config.toml
n_layer = 8
d_model = 128
n_head = 2
n_kv_head = 2
head_dim = 64
d_mlp = 768
vocab_size = 8192
activation = "gelu"
norm = "layernorm"
norm_place = "pre"
norm_eps = 1e-05
positions = "learned"
qk_norm = true
attn_scale = 0.127
bias = "none"
tie_embeddings = true
parallel_block = false
init = "normal"
init_std_qkv = 0.0406
init_std_o = 0.0102
init_std_up = 0.0406
init_std_down = 0.00415
optimizer = "muon_variant"
lr = 0.0093
lr_mult_o = 1.5
beta1 = 0.93
lr_head = 0.00791
grad_clip = 1.0
warmup_steps = 97
schedule = "wsd"
decay_fraction = 0.682
decay_shape = "sqrt"
final_lr_fraction = 0.1
batch_tokens = 32768
seq_len = 256
doc_mask = true
z_loss = 1e-05
train_tokens = 162700000
steps = 4966
dataset = "wikipedia_en"
Each number is 500 + 40 x the weight over its row's rms, rounded and kept within 0 to 999. Layers, rows and columns count from 0. Numbers have three digits each. The size before them is the row's rms in percent of the matrix's.

# layer 5 attention query, 128x128, rms 0.157, rows 0-108, columns 0-127
105:535502504499539512487455521495576477605553439499534417526425526516514475485524457575442446519505532422460431536483468489586501538524550482470482528461498473429497465508538513575502543524444538546537430513498490525472452504503481468458485521482455471536495499566527476466516467567486468510503587501520539538497491503478531441419496461581533459563537469520535476446573494452462474538483
093:448523491511505521484525524429519492580444440503542565522502453545482608540454462524437490576512448462529465489508539476497461491455473485474526535454484479544460582439499469472432499526410512528440532567517451504466496441531497468492511463466561519553471536438546559488483495478503526518516529492489509455508527495609519491465517515546461486513491517470534608488517472518454462570423
095:550553539466486465497528539488506452562505515468564443529565499504405410449529463488432431498530505503529488468487485463566532540469458571520538536442468489517519497505513505484441556455486471503458491540531449471518506552435470530551492499499519441557492483527514474532460503488435492463611536414507508474475493520451528472448558490529501532549523524538496592562479460529462426568484
111:509532495492468543494494567557545494552497552558462532524508528479477610473448450488574438513457533497456495505438504532487477478445514492455508534505501522608510523513482506457485504560518458443487589489485424542553448453507489572461462475460528577505536554491418499467443502483557556478453498466508504524514537524519510565532487462581460434519559440471497462476449527461524457487472
103:546464483502496475536490479483449451486532478560524452546558554510506464481522536483503436446489480516487497491531496504455431512494504454551531441490512525501541478411518494500549545517516529519543476402532519506450543485492519460517532559517461480510459443495476444559569499522453500522535460547474501559527540491546579583467440590430488521523411490407549446461491537501523529473602
092:519518450550502515496490514537529490469597445547509446574530531620439581506418538508566480505460517501507500506552480521485509493522567494498463491461454531406626462490498481520517469476442560457503486465506506491540468544477472504502477511441517464442503481456527549481526493440459472508527500505442477445508533430568527544449502487480485432490465465470490418436482528515528549530493
099:472533558509552388487538566557509446409533532536487561568568515505471489472485472476490493459402461463511542475476490532489532538483459533516453517439473479477549441583493454580515480478525498505473488503539502435544469549508484584530546502458458510511568502447491474488460468509517510539503515502473431471496556529509493509500515529425493595515571495547482465481423512483546433526504
090:489552427465529530561433434476520525513469463502461463468521454538517412527550531506537542445597523533470509473527500512506560485474434493487491482546470462493518439517511521499551475475599463478429483513483514444494491558474542515590516521477566514533537491505459449536505445445525480497421484496456565491449407507484467498468586471482553444473480503510524504564485555470514577484468
099:522501478516507524532521470497530540481476486515517464488470503440601487459485448585490493499515449513547515502435493484469510496537505450406447491513528607519510474504567471479547507557524549601481478486505510577509520405482487440448549572553480432529494470480480514519460507587529531437443492393480524464490435524430511476472486473533480538517489480545549516525492553450461487523476
084:507461503461521551511461475503548556482519490492441492485491469527508614473462523508562574554493605494470482525541480479547498497490518458481443485513478541504509520489571532542542546569546525481521528515484486541509433537490540465426483480456437492595439459481455478538443469490547473424430502544507449497525535467440437520556484449530499425502507533496536414460533577483483524519477
098:501494458514516515507568410429461478534509451431552469508501492503469499491526513495599566522540551576405524526436474558571515492456493535517564424540469508509427506524485509439531537522495535486511544502488432540400433547484514509400458541478532501504407473481556501464542500485408522502496484490486467507486470534499517475537515464504509512532499545493521475553495506443520551469458
106:512498522409573478542426572494487526555488483572486553526462567492521537513424534478520486483551482516546540525492498534518445541497466506498519486463487421554482556487499515499534549530486430381499497498481492473497438466546542493490531478431527523512467497470522462428425507480442464541509566604425512559554524504568507524502500511459548496496504534463460469490515474470406486534504
094:480534474426543466512519536551544475479481485522468563466469464437520481507424510520459536542499465532485440544487522456525531479535531515575524490482612503449584497518526466527452476495490524550509456489450472557570562432509578475527488450476491444491492442500560529551512510491601494473520552467442445466448494503550483518506374453482499498547503483543474562492537515519512469534464
107:533489555459497471485476486549523580455461544409490475494476484492532484511461496517575515432434556528499525458540518466563531512530551496492486480498486497473444481500494494524541470445516517532517500500569507468572558475506487493590514505533421409623548492451477505486476493443558545575443509434491511485397475503570522491421528469519514526465539535552496515483453469438503497515514
107:418511486562583458521489455486530452495476440485512496601538475511493488479526485569425480490479402535450447461494545500513550510572535451421441527512505516454451453523536494495499493499515541525442474516552547484487561418533484448500471504481445497529509488500500523507589456514519475589548505476524461462515435510549535475459594519463499587526488569473545497497500491507537463510475
102:508467549454495516468574462528530488502476561449474450457579506433452478481573472484523431503458444575518492521554433530512575438525517527556491417575488539463549493460461569540451470493481483482506505526556529505558515529431525445526472485529462464448478513492511477579486542464511455554539457435540498550507519567433527507508547558502443513545474510502538513463482488539543513484557
120:525517483479469548471431466453573591519534442542462476519500463560495508502503486438451442466408504549523464519537502567549541555593500463543474478552501490476500519533476517466462514529533495450464579525550507529549533548481501458496502409517463482413474502510515522493459509410537488560477478445500433479539524453534583517490535527461445437437494530462543478503521507525467541540487
104:415496538542436488433461480431491530577555521500604482502531568479534563504590484537572530461432463475524471508534436516449480524520503471430456462533523475513488469528508480479488534430419538621458540456578482585523575471498543514492514513552512462506482529523496521488458523487524528520456498489482547527465511484549549491462436479452480498493528496462502475467466485519485463506469
100:524461489530468495465551520515421500468515579483451470565498554556521505410549479501508475443493504502527556479497516492473561491484502510510437438539484497487451536492584507542479504548487475555557440529494479452439434578461429575507544527490526454519421489537531469518531421505444440413509453496491424544539507523445485529470530548457476504533497544521565448483521506536554544486516
107:470439540523522547471487475436478518485469457482397510484454425500531554515543529509458554549470525472427443499511524487571475473501473534540511513472548477460418555457446549518486462528505524544529474598578524515442499474497553506478492468563462473510481537458543441491592458570569557492539544518521518454465501452459456489526476543515516524477507543456506513469512524535606516470523
095:504525479509453533529579505515544371438511496537529517421477526579536440503413455555532480510541460451499499549480530487556519493517583495523525532511484559456547559472546495555519447550545465488506477531466459473587487559431509476480425527492518486463508463527469488528493537506538507493527422392522521546476484536526451463481555483499462513536539439522461478503430489494457511503499
124:521549512454572476504493523464527534564516513485514470474554454428435502507514532440529477492526476544457538552415416490469505559494481491475513513530448472495516473513523613525468570465416476511488510487498416447483563487496534502556523546456505436463487525499479384489518489502445478504489464533486500592470516504519534451500433541486451493487477544494518533514454571484489592559547
090:524523456546486446516554550499529474476570520484489458468461555501533476493471508486508511494463515483411542548479454499467470498547472492495509481596469497430461462483514520509496502532438486552565480444550447404567461588460429509454449513467515519432499558585500475507569497499478441480471480494532549534513579555493477535508450504467545524506569480539448430444519547474512567527509
093:525502473507465549559453515473537596530483544453513445485522487500518458542580412453507507452511560496512443399558526499493475516470497459494475501507512532489500512405494485452522503483532576481541532465517527572484485510473521536553478516475470493574531463571411466509415446512421475500500517530553543538469496457496495527486587464555460450559546446513501482550494446489532525453473
097:540498496502513497447490489424478433479499518516493476464460540433542415455499504515533536541485409475482500533424441563541434493484492453555580575572479498503435478447549477501497498556533485541523502490494545516450555466559562468489509553570457514457504500547437447474520503579576521504497540522446515554484499497451492491479451493499537462456568467463524580463526536461529456481520
090:494479597456459485436459509494485489523536468475504484547546479468473596513578436529526493472501556463528480481507399457576513530499506450510465488465446584535544505503554537511515516467433526503571500490530476546487444486452498561470503587543409527542470461475474422561422452496524499522552518470488492495569505490432449483506559527533460475484467518502503564484515484478508545466461
095:515473614491540485480559548524474487491514457482453543497431503560528494459519518491439504487443483457473517465461504536505512513522411584536470447537509501494405527503511494484497530519509440504605487536491477431454460538514416547452523468525514561467478536574547473467568490534512455493533447507533440539556512485408480529546491529473510527479519535529523470453573425563522494513498
089:495460543587504494521554527425598494479546492533528516428538506550545443420517473532529478563438449501542492470529482527483515480604455443466530474525554513422505403543431452448510512479496492533509506512534483485557489524484523495430527484521475461468546503594483524533472504494476459542436507556527480471492493539487507513505449470455478536547517491549524458411498532503576454532505
115:540455567491456479495548485520451467470493423524565529533494481586465488465528495506463471521538505416545474519529519479528499565531422443465526467457513523489511512514474456480550541532529425509576515493520536498490518544526442490435557546489512514580431500383478522531447479483460506518480454526494558503555510524485561495489500568426549535472436518476480485544568475476399501524460
105:491501467498483545600514467482506510511508521528466449488482485492493511493523498490515535467479581496453444444524595431553454480440506513492491493461532500510439513452455461464480519473548568576493510473556527522490533490474561518583461492452471506616451469452506462580554478501482507417521462477512530456464535434563545551453507471532554491480504446481485515567419540546563462481493
102:500430513443504529566603499492574459520491405484481509485469498451506501449544473517503440468433533465437481527517474518571502448491486516426511424464537475478447547525430515498517503552521502495530514554544527505482460517486498422411476508504456501525461535515511513553537563522487441490466436504563547506479505545446577463526571480533491539533486468524559402537475534468443502520509
098:423530502550523471427445473467479492555519534458617540426499514538495501513566530526602561488526460458502560545448479506478516528462516476513505521479467507513426410469495495495514478432443490507425546549485403545457491542419503530508561505538545456557544525558504513526449533491484527526427499510519453517441502497491521514508465516459459554532522508517495532477457447540550471507524
092:522585449469608459547489484494559468513530466497478452473480431459500409526541399538426501520581506466422505529445458499519485536517484450564507520519462542400506430440567526467499472537546498482516479506507471493546466550480495403537469542492519539499471522544459464500467488514483468515511533441539529456525504485500480507510565471538534524553500485509494582492530531501525503584502
088:533497573477510563474481504435495483478511465481442529434519505508556523492468500526503521469414459440533508482563538530532495411481472552520541524470509505424473466470468469524486524488405523444522482522556498513495520525435512540503534519477489537491523548551490467508464421480526517463534486504480528539512596524488461529478452601461494514470563430516459488427481583507622493453558
093:434527514568441487528556516490477458450464466602552472523521504450488483432492491475492443508479524544434502531444491574516470518490538473545537514527545582498493551490579482441527492531524485450557536480478523544524475456478507543490460536458503496467433437570529469497568534549490595441531427480549476510540449486489494452462504471444445574550461547498530474520466503563495487448509
119:498454521450529477504439520517514531470529497543450456531492524396449463454479517547577484464505553515450512518437476534550448548490595525526581463431521477471609484516485547444542479525557532407514516509571509556526470543438492483511485527519537474457484489558495470480425527514526568512491524461496541471483481472457530538579457485460504543493466438474444469512443548495499469515487
110:470452521464460552454405470506510504530496482521438416521476517489515540491505495534413442413546486491538489509523467416447434492502503538468467568467474504527565488545510558509514554476512484530443436522556491409504521475460514482570473526500482523548552447517534506565489516479577536510547563499441553494509502502463457587451441564513491482509468490495489536493475589496475566530496
110:509490562441542492478523498431473472544466453488492554446479512462503471520493457530558473512551463532581524432478466517454504506504470532606552470473477560519490475467526526465580527491551483504528419480467380449500433519528572529539519567554465534486568457482475460486481502525511535542523556485434507508482445523484451551515584537527476484526438523462489556457470473484504554452488
098:461531440509551447575513503520489489490522396505570528440516428498514514526521529540503555531552480495448510458483464508402531527537480433508467477488502501480548461518498497384543471499545510497485489431482459494573490501575538467473510556547540550450555517482401511473515560522495509549472463494499535446488488441544467531563534487505592510516450537424482493471525554455507502486461
109:542554490521499475479490494517500508539542572496508534458498528511485499513496467474551556456569488458498567510458499528479466537409471574516497458420497579533462424437536463521520488411424483440528519476556488537454485498459400525492543508500544530507485557547531494485412507464459518489475509446521541511482515510461517527486447476541533559482578420502442484511490442522608484534510
109:543472533416498478490508502549468517472469531451517501431494469472533446522557545518501571469520580513490494509532524403517516518549468527533518562523499459484501473461471451498500515453534491545489447493480514522530571557466581533552558487508535387606519463456445487522491501524515510384471526553503498510425509486416480485525424547434524510523506508537465536464496524545453485463485
114:488510547417547494534437435495485580562463480488487504455419455440493529512602493464458503482514461484518474494514454520511509498535475486596498446502558512480427499429512572468447516480489457501555493509507514521496495477521524416515549508560472553446407544507561429530459491533485468516464498466516507520582528465485500531510497502513555477448426546459518519483566543583527518507543
103:553541507534520466524542503481452502510534529518522518536564485500508517442512501554557521448457432464530539416545489528423556445507483533473431464484497474475608463494567500492500485502503585574488434444462520499481489499507516506489578554511503505464465491461466531541475439545464447392534528465477511467552572469457471552499507502531550437445484470500500445492521565491555562452478
110:568565489523455543479511464506541574508467473463462485487499438517550539522456460478527504530516565526563501469587525555534577522555429466451457492531497561502488475510478467487523511497481523445538490481501504525607497467521492489416598488498463445470519512428455482498451479456502487532504493481522492457526449463529531457508559526488442485492471584495550520528544431427501596474566
116:481545462552466517491536556522511519580582472542568484431467537545517565555480521458423499486511511478499455535530519472467486488518498556532455498498537484513507520496514515455447508456420484526538476458432411528541469472455506563518464448453552499449501494544543510460595505495498526433581510492514512490531517462538488524454481468525485437558462532502433468469554378566489537495513
115:522474477488411528498457455541498556502434510549569427483509526499424501457482526470551507493452552514551516484561563437533496454431514568529498518452476457556494595478488539497458509513564505501524533527508472521489499489446480511503433481558471484460455483528479547597510496519548555398503470468503576516460538534500514534472483497538473440469434517482453467536444516570452450487549
113:557491469496490495540512527523512525486535511465442491441457415509544399575426440510512451463514521505468476477499570499500486548618509483501507478524502621487524466475492449427514532465536526460521472474525501528595551506470473515528480481477481475515572449563492498477473543477473451525513478473590482488501446557519521537507470499507479556539520386541445499501464460490530561513477
087:538493559448465440423508513587481565476523563453466529490505455463506569543542422510552514420492537461493575508544466404429479457559456533504470442532473522554488475429509517474482455458499456551585525481504516481544513456489423436488581523549489509553518576454501507491495569521504522535461482489543513515523524517489481520505477555535481496481498507538487537454489442518503496574508
088:507464400553562527505476446536498522515563489500557406495438531576495501507502559503580542499476527470494518531452467488510458528473536476488454473505475482522443475493482516495547548518527510559516525433537475517403515515520424477460500501540442439514509479514510556458628520510482467490441518572489522532475486533459552521458460434560561461468509489508491403476529493513480574496510
104:514595492470574540571436527549557493504457523482464475515556436456492482523496461448376527544513499485515516519432456464532488507426468471485462553521475494517526510495553536615478452537479488462464551517498540502430478429490452451508501488528519517472524507531438439516482444522516470514482499520492468546538519502451477427476497482575460515502577476578526542506547581495509476529540
108:432508510469418565528491479421473501512482493494491598409535465476479478551526517479477557526508538507563495467597605466487525491459463524498549514477552407514497545526513523555502493502527479420433564555476495562484478507440534562451504438516508507477533531562477497506455498460506573545508480553498495525477522519492430447539485519479448544512519530483487481497456512486527420440542
087:534529566489597517503475551568528486595563528478501472545533497478463433451493545528551474519458583547426469488434456537558506554473565532470478458487492449501538462572494509487535511452473521464474479479475481527505519487559482550580425460464528510557477456506474521473479475420498467459483499499512440494468473503498564494461478365553531465484528488525491471472560465494507469496483
093:432501555477534486476545534502526434519416513580526502514557509407464453459522481526544451567500493544496467483453491558514471482407523496566544511455517440520510561464523537446517477503518462402523481516455511497495520444582566536564466487456511534503444500458482535490491520465506531484530518519507513478496455478482498460518577484489512498511457589443482558542543404568483439488485
100:481473469453472480460476494543495442502518470529569463442499508486564430478477464612535493501528509514543501539538558480529529474516548494586475403415559404471564452477561508517551448500515513448555385507442499550559447467501550484485563501541475510478490450487532527524458483476495529510497518522453492481516452542515493562475527533451525508559463513511455443505549481462514473478532
102:445491474487477476431515478430490517490502477556539484518481511520464528478505535521559521491538505443476511523512449540513503526504562460536502533557456462457531551512614545483514561567520508540534486504476436511489446599488541565481506550398490462560436446527498477483492460536514537417493515523488536524516485521452420468492525494467498439538457565529543510479514528495408595500429
075:534469518484386515536582554497492530515505532533530542522494557479517633472441482491513484468482523470531542515563515506514502507445515552457493490422535515543476555436547459544495556503401515471538527464528530519551476469481497545425583528447454435538486526482551503455474537521458538416548497503533552507517542493459478477460504474530495527492536484506507404517440468477457503464494
103:514524416525607487566446498549479484490528482485496469485473472464556544491432526543488524506487511512423517540428510489508469498455505449476489455428536497523470498483500564530515464556465501485509475504513476505484488401490476403483529531549496518457494523458485430518555477534507496560476496485474503525510547519632544579510473502495534536499503500453475442518477585413571492535589
102:538449555477474460646480532434492523532510471530459555530528500442527495495480487478498527426506533448500508454552514462480409481500456467472568558480526452469513512532534483445547579529527517493524550447468484486476478511535633533539514541451485436569567487546450483443498509511466509488526535598510529507492518426509444501497509497475492501531455482469477493513521458455435531493488
102:531546420466442515516474495498427502477406502523600452457434484567496477499452525526462466535532489480538561521466554486480555497505453448528475564498492538525434567471525456488446541526535471528513522459427479515495495524466471495457511497597470541457470491533527568539489526524472457412533444462516495538514493534491487546490517509540526494448505472570497558532457583538415452465503
097:505459474480561438441524442498512534445475534464517567516538477506485542474503554507555636575484521490503545541476530502495508510455482461522518537449473477462483473519512486525485511496492522510494519541508483510484542585543516488479564492497514485541444535446478567512414493433516510416409493549510428441444542487503496516615451495423513527438484564506492516519528568542502472545492
114:483538462543460541459458498430511507436546461553475520451483512539535459515438534492466542517497537449524545511542546508528479504522544513504506551519463444426522496525612509560510443545536488451498463573503516512527533534441482503531494479485526516425537548637480479430503420512581568463460484486465544492525485479501448442467517510426484516468518503479473402472495528495510478525549
087:468511598517456438511483472507457513527545522508543504499522481415426478486569543441507496493441564546481502473527494486421519515522505542554488441526559566472507436517516524466504550419492524532527518442484480525549546513493533535509512487529480435452523493545501458532535577544454513473544433514559471497488506435480506504527420521433478556533419525462469509508478461606493447489565
106:446508509468486445614595547571514528496425569500545545516497513424542549507528473431533511504470561540455522491456488482535552519518518442462478451518547482519477536541464485537517461546529475563521552430479479525566458426484542573465500493452496427519500519468453445480493490556469516491439522511519486528492507521524492447529491464497524564555535539523464442511449484458426464443477
089:502531510457492486431442531608584528478492533487590456494511525509476543549532498432434463554439510524545458537507461460572542513562555476538456557522476493568459495482447518475435488461472435469486545491538457529602537446524462510455460430558446502484533517447426519490478498497532528495491528497502492465525519522462506453509520487544504449511520573535493526455535482544454439516537
116:489523515469451498484542439475471529459521543508483517490435476530463577546442527530502451497493420437475460482543421503537517520504517573511513504528494585429447557543575483452487600542475512451488552519503490530545563436412573467444503538460507494505441531483520487507501490486521474493525426449544504509521575535556495448505541440504537500500484558505455524444484585516534525510472
095:475505510497466511520472531513463509474538423455514495463443427528464508516480536491512497575519529463546461544495423489560509518493496494494525552476455620478512503460495554546517558504499551420534575531404540538470513484513535447537509528537455369487488492456556436527434534555511527498499447452485531434534433485443500501497499451477470489549472457508549542550519515489526486511568
103:585451480488599489552516487506480500502495510527549501512455501535423531483575413493534564444475495521474514481444566524413498497507481495466434512503542430483553469483506504454514568484543464460543509529508467557538456531480459517477576515476428566488466493597470454549441516569480523468528553459504481484482484420429437501546486532549513476521542480572523473538464503475492493487503
097:499499497467546529427556509461570460520514509435502493559522498553460565535477502479509487561538534435478497528564507424456397532440468521554481490477490577519537508441410450498539499499533565478552485431509481542525488538569518524511442430416535478494479471506543522533482506466466465458508513497505423447452526433528404557541510528532474544536494491490525485515566516461500518488525
104:534471467532499491494437593464507523522444526509552469469487471521535549505524520495511484482552535547494465523499512476518483486544521516427450534493425490412494546463461489507497421476500551506496470435499541516499538424461547453494593493485528581451483507551459508538486478501482500514488531604436421532514518451552554492539536559467489572469542488529568495394548464486524549449540
084:512460447455477529531531578438554507513414513460578482463490495504485447449532499541453492530497530510481494476472555462496476511445547436519483477443557419536520585480467453504496561468443471460524520468509548511501511447444488482446522530516481451521511501540500549568446466515492476612508519541407435555540505487504582539490457534470460522535605498462499530476474543541502499511487
112:432505485524467569530540548495537546537443519493518432493438512454539508391527456566496469431466529548475489545512515553518494552498373519523535504444580537484443495469550445488536511529500463510519557532476481475528474498480516489515541469526567459478520474478553537486509541454506506503437453484463491525463452502581513599507531475421468497499526458467552529544580511533470487490449
099:525457513471518499446521530519516479469486514562499483477464525513538506502445520466531451524453535548520425473521563554589424429501523569528561488565500504459509580452431482501511525522429551453535548463542495508456479452496523409538400504467494581530496482464586469523520473522509466528527493550471446528477512496494516491458529528491491485442555559489488527491492468595453503484412
097:535491513461560518506542540515589470592455496548614479530464480517499528476492559471468504500483482500486493472469566505425458483470550485421536517494504409508535520513484514483496556511512506534456478477487443460510552472541556499509476519526461408438524541549493567534531569526392530449495460525524455568431464466502505520478473484569555459542456529442491458500508547477455466511513
119:540414451483506498544513475510517512484484511502480479509473475464531485450588497540428502452464523573474511557486556507421522509464536518484476486468578437545582525442516537541527519504461455473558508505517514514480470539499432443472520526572435500510520474547495588490523535536441457525495500551505557547501503465464464584514421563471453475466453464485548521516477537441420566471556
099:494515553447549514511489439495542492479469478520522547467530522481534471506482554497508540403551515506574474490384523539545499554508497526538469499453516583526450484504548426519547455553538423535475509527531429550490498471467487550496525551494533463454471466486521428532511502515577537465517427487461462558456421437551537459430451510426477551484487476500559501485497466511542492484553
088:486513499505495489537491582493549558526553504433497490461478499477452483497503526566490470516495599519468503432461453529520509472474435548467450505489506473514491506556445546538514589498501495499547455541541510440479428492479520457476475498546466532374523508504490463457478501503558541525527501482457526487511492590486512485532480408452579546464383509478441448519480607524491500513490
095:457509547494509553473516509572543464481530557549479540522492439481470527471524413500534505535481498468558453537449452494449518526509505586471464448475542535535466459477643528446557499463509537539510449518503518574534463504527524548483519556536436583477518528528558473491523501559489530528471405472517453507475408527478437504553528461479469439469456539493462467533511491515514456534499
088:531432466497555464488504525500507470557517538539524468481476483513417467495579449493471414474466483458499470600509523420428503538494452496458479534482588467443487525532501479461527534498550527448487427529536529524476482502525470469476521472522448590498525509434514572578538458495508502552476515505505508520458464586510516522489495523473461493488495535552516463446512563503509488415622
082:410468465540517490526461527470453556445459476496554408496442515540499507486516479548467565491511483507502456446523548428542511542558455482504501496415482488494478484509477561503533471541492467520482542569556459570478443482471426509499461489550525455553550560504538558553493509452424540472424514474463435519532435507561518555529538494445517557541568472488554514496498537482446458482515
086:535481478504490484570488522460472508455512569475400515515467614494483521548559490600487539549602486497498446492479428471539419473552522459497485525549501491550513502461431574492462504522519383466522514476529420479570495544454490511486529518476508488499518480502446473448452516480516556474493510521539535531535476514487516559497540532498449509498529508489496442393479497469522539510442
096:513515448460498539578467522512439503560508474503500457492537529488550478533445498460515506557516529550520514544532522489500504421498500501553589439545471440501567491406486495518551485524460535482480466455500593532462453512462561462514446482489391579530546432445540457511543471484494496518491560533479487510471578546437508423534452506529528463456507494507484467512447440519457563499487
089:567408508490535563496522591484527526478468545545498485498514500514489455497514557447486536492496566528542512531470517540536530632495435471530513500445548562450423476475541461573480486557496438522601472474537526498523486533497461480500489495454463429526487451498486505512466409461477502478478493531455546521436471481547500557459449544443516525487484449511454474523533566500446537495452
086:514501530519513496541446477537474488479511420555448480466535476491472475543506492448542519470496501477457524433431420556494484439471521549486504569502468520502521522503435499553511492564541483477462562541503543528498511425476510497519457580525561569455541501417536546535461532577509476531528487575498528511484461500431493486505423516539531479504523526520469403547558371490483516503451
103:520441540456529521527442560478454492508538470457488505532488492522499474579519525539476485562491522573544559458525514507509460485538558548526521491487448429517518450509412465525521506511507547467431440478494533466438474541499498460418435472471450478513506451489516559430517542475437438554509598589483485443543579502496533487520483578535532522483456553533462438482508519452531521500536
097:477532548519502516450527496532422518490538545570415582473456435476523445426444520501484462462487545470479555490501457493422493589501386504475500481498530530423483492586500548520542467554477568478474503517458492435423493519490480473557496500431584463500538515492567513571525477507473479517472510576535439500548558490537502529526526461464510548503537486542468498505485527502504480536501
096:501485502459404507552494469504478469512568460543450596509529501545439571505446476471485487528552442486558482529522562482540536514522473500473538450517501530494547501495486481447464455530517561509474537467491480501484602513445543516492511475466540621546441489465481469463514570460468479422546410542528507510530568471456543493505451567499527461453465481464481512492462574505480545545476
099:524464509509493482546490451503494524507566503563458522524531589480502494498441496511515546544494525526514473448473521492591489478542487491542533482544425545471472540578469493435468513460481541532462482437588408447542499450514572508487477471465568546500452494501472386569481531500428496508515500449443544479514527482552500465458531512488538444527447570459512533464452476465519469571549
084:506551514495455475584462477471547508451545529483426515483511440458519434481490525464491544507530522523464545550435475508543509570482497508580442566519462543503433512524511454475495500449575396536466530451481566439579422517491485549527457456516555469483560536495499449575470495510565447491470491500483589520546511538465431454492489488453477582492542526509492505507502482526498532483491
098:518447524469463614447528483563497448533535522514479487561518572532510480496516548462545438546543535488504432486536509512570487484423463552478560505481405573516504495506414503491493504499497474548489454429519493457518536474533481482476493507486503484533489519469501490508510507547495512508558505472423577514480553509506445393414473526548590457457440558468480468432487472505474509532516
101:446475460593473533439463495500490465490523571479523418520466552574562474533570504481557514508562548432448453504549478490572443506458520492489486579515476519478497518457458490527520480517498507505507436510522538458515476484447510536529445475471532512508427492529498539530579477521496525539546558505499540520522489504464496415425532516527535479561447528457440514459548396480504436494574
111:487484563472522468507519510457484509524510467485518544478460487559510482500529575533516488506502452503542537380535488525456522481496480626449459513527434507508470462574464499488469484480528486520478462471529478410554520507536477508502457465476550554562540485494430518525528518486497483505422533477506535421487574457459488419519563524572568567486476539453440471465489597514454473493462
111:527543473531505439435534473448427526446498557506477552548443512491519512521504516491471548411527456447518492470497473527422546456516551438524492497559528527472553463510560447556525513545471522529494555514494498585472465564439477496493590577551518489441508446504499495504521484590502463488514472476479455541500465529505492520466446556440433535509463414523567519490483486502523577444492
088:512482488514491501514516536548577478508455540530556498467492478424452468443497454518468552538440448517536540481547507551461534477502590497523515537544477477486497541372503512546473446508523523548482533399526494555549479517567511455562461491486434512450544476452489561550437595478491469512476570464500536518468505469492459541497453460525480506457491473509530502434449493511517531430422
091:458559482580490546452484459464507548514442512535514482530427535565544451454497551514473526431532587477513491485513531490497476513523489388483431500452537572482465478471496508488507444575496513474464503551538574472459426545507473488471478541498544460521442496526539415574522480465534501543482547483446530466521497488521557506455571447483482477578515569500547522460474466538515471529553
117:537499463418512480443503471449528514519467508583488516549467575450559510467524491440497542442546460488503482561439557556487528488494459442504464494483493522564448505495497475588536479531513422548516504503552479571508505531482479539500527487569527480477550479525513514473480453538575557531515487435456477529484391402521558553455422529502482421549523514506547462541484486482506523514503
105:576529554485495460456471425463460550509556476520460532479496493536511455495395531429524509460418452516544496499416479507524464534517503580497453537500495554509401508578448480484541599510559563502463492537453464470478525523521511582498552456466491510526523461540541507497570464483469499493499518501513407498469501477513544428501472473496530462472558528461543530509428538511484469508540
101:531485505510493584488500505436534471498466500487477540453481491494533410512404594435515435546536427490521409485555501577545482532466521581501495535459533508484489516580495482475472556454509510487480530470436530596494597435534569495475497496461539467472519461488466477474511504529519506496546501494476475540444479514517554394495425469508504459490530520528488563531519507545454480485499
094:490518499615484497481511535508378581526535533499510521475438453465475433478465493513561450583457535566474518455531518490493459510471504501488469560524435489548542496476426495511495512555408495471430437509532569503532490467548469535512450411443575541544486521476503535533507505466479514513477498456501469463548511517512506429486406519545467537506421468476526551505488516495479514500490
096:443417551478536531458480565483517488516549578469579505476533555484491536582557547433457485483519524531565471520525488430508440534487491527425486450461522421475478525497487530458546494438506501459486448374497547505492555456516531502587426478478504577511488499527509492505498457491498492545467472492491576535481499487526480479471573467470537516513592447520488460494504471504490449549520
093:447513516493486552485484544400539469559559495523556508443492514493414497509463459417515505515512469421552462561528512484531556516469527450532514451438547442527459488481513484515532555523491538541503475507546511531493443556589526557482481456530398587463474490469495533573465496471509466526486450495483529504508462515513530502424500430525492478469600492466546515423526494488548527459521
113:489503544572429474571559565498453475446534519480475502464540523481459468502416571501509480590508540532493493463446489482587533506517451497455439542484495488513489524550501508490481533502445540477509503485474507454507514460534549548385483532531552528500521538426437446545532538501450448424533467555490497469458501559521526443495495450506498563499486594490521511460496494544502415521561
082:542528517495497457532493488465464439529539443494538449484498605501532501536490457498526501429459497526476478550476482548480454493512517459531510506509430420498507491484489500620525458504431467482465497568520595513405506497421510483550511539522473497503508514559506461517483474541493532569500461466467493555504484537515588514516458514458503470514494477565476404609500422540549539471521
101:515545507447474471486541462499567499509568461504494534468478478475455479498459486505557500481403463423462488550540438536533513481543542483552494501496503488501507503441520437492477547534495518546578504532491483439574528556535546475583492477473499495504420580460536461544445502464483424439483474473545592465566560511556491523494540487476519453546515424393529509493538523517489449484494
090:496547596419470423529460485456548498539573465530496502510532507469499480564444538561475495504467523480508537583529474499522555485521490519520467484491498530525462501566530519484524564478523533585521474416500420414505492464430520568427528484548444554538451477592483437475498520446535523461507526492537512483517552447435461493499534489545478532484526515507541463461488482494445425534492
111:498518566501451433510477499542490510499483518448512502521482493464439461509450545445492518518505498497494488473480454455542467531515525552462432518518451475434485544545591534486556529459530571522466494505512576386461497478560492472557462466457503593509480530501496501512471498477541477487459490543520557422525518548548507479508533413490602604477507514434538491503545476550500486479409
107:438489525453480497517493551526509494503422486493553426496545507456468529456566403552462489479508501547534530496533544443476487487503498420507499450480520494506556524361538553571539477504531474532469512546525527506489487496406468417545520522550420490520502479515545525479464465480458516603486532572475478545568484500469502580472511504484477486487479470522527487516550432550495548554499
091:545559491551492486542494489444434472438504480479494470451460524482544399474463469593582490478467491494512532463509531564505518468475504512587493474544520544539489555470536527562485526528414462422525490557506508473542423550499539472528509512537445468562476558426487537473455511476476457535434493481438493500543509549582565473460515457443486523475524559479533513523450459532488522501456
093:522483531490489459500543520444543499505559505447396480518483470452442523590516503490477530491510537459517545501539443419505473549442499545539494502451485454480521495478518604483480536555492531530518509483426477446531518532550469547452469436533457492455492575489488468581539463458422450450508525562612551496526513458521464524490471548535463541481439503548490534461519515504524435503541
105:498453483489553506554571515469515502505446558555517502502506485548589489483552424479574432524446402515476492464482532556529521493487521484475476465531562380450527555470460525509497436483493474503510488463476490533493561481546513535501527518470489505509418508551528512519408467497472491528590548473493468574506504491538537535521440550517547408497540512516509515440523505414505468448520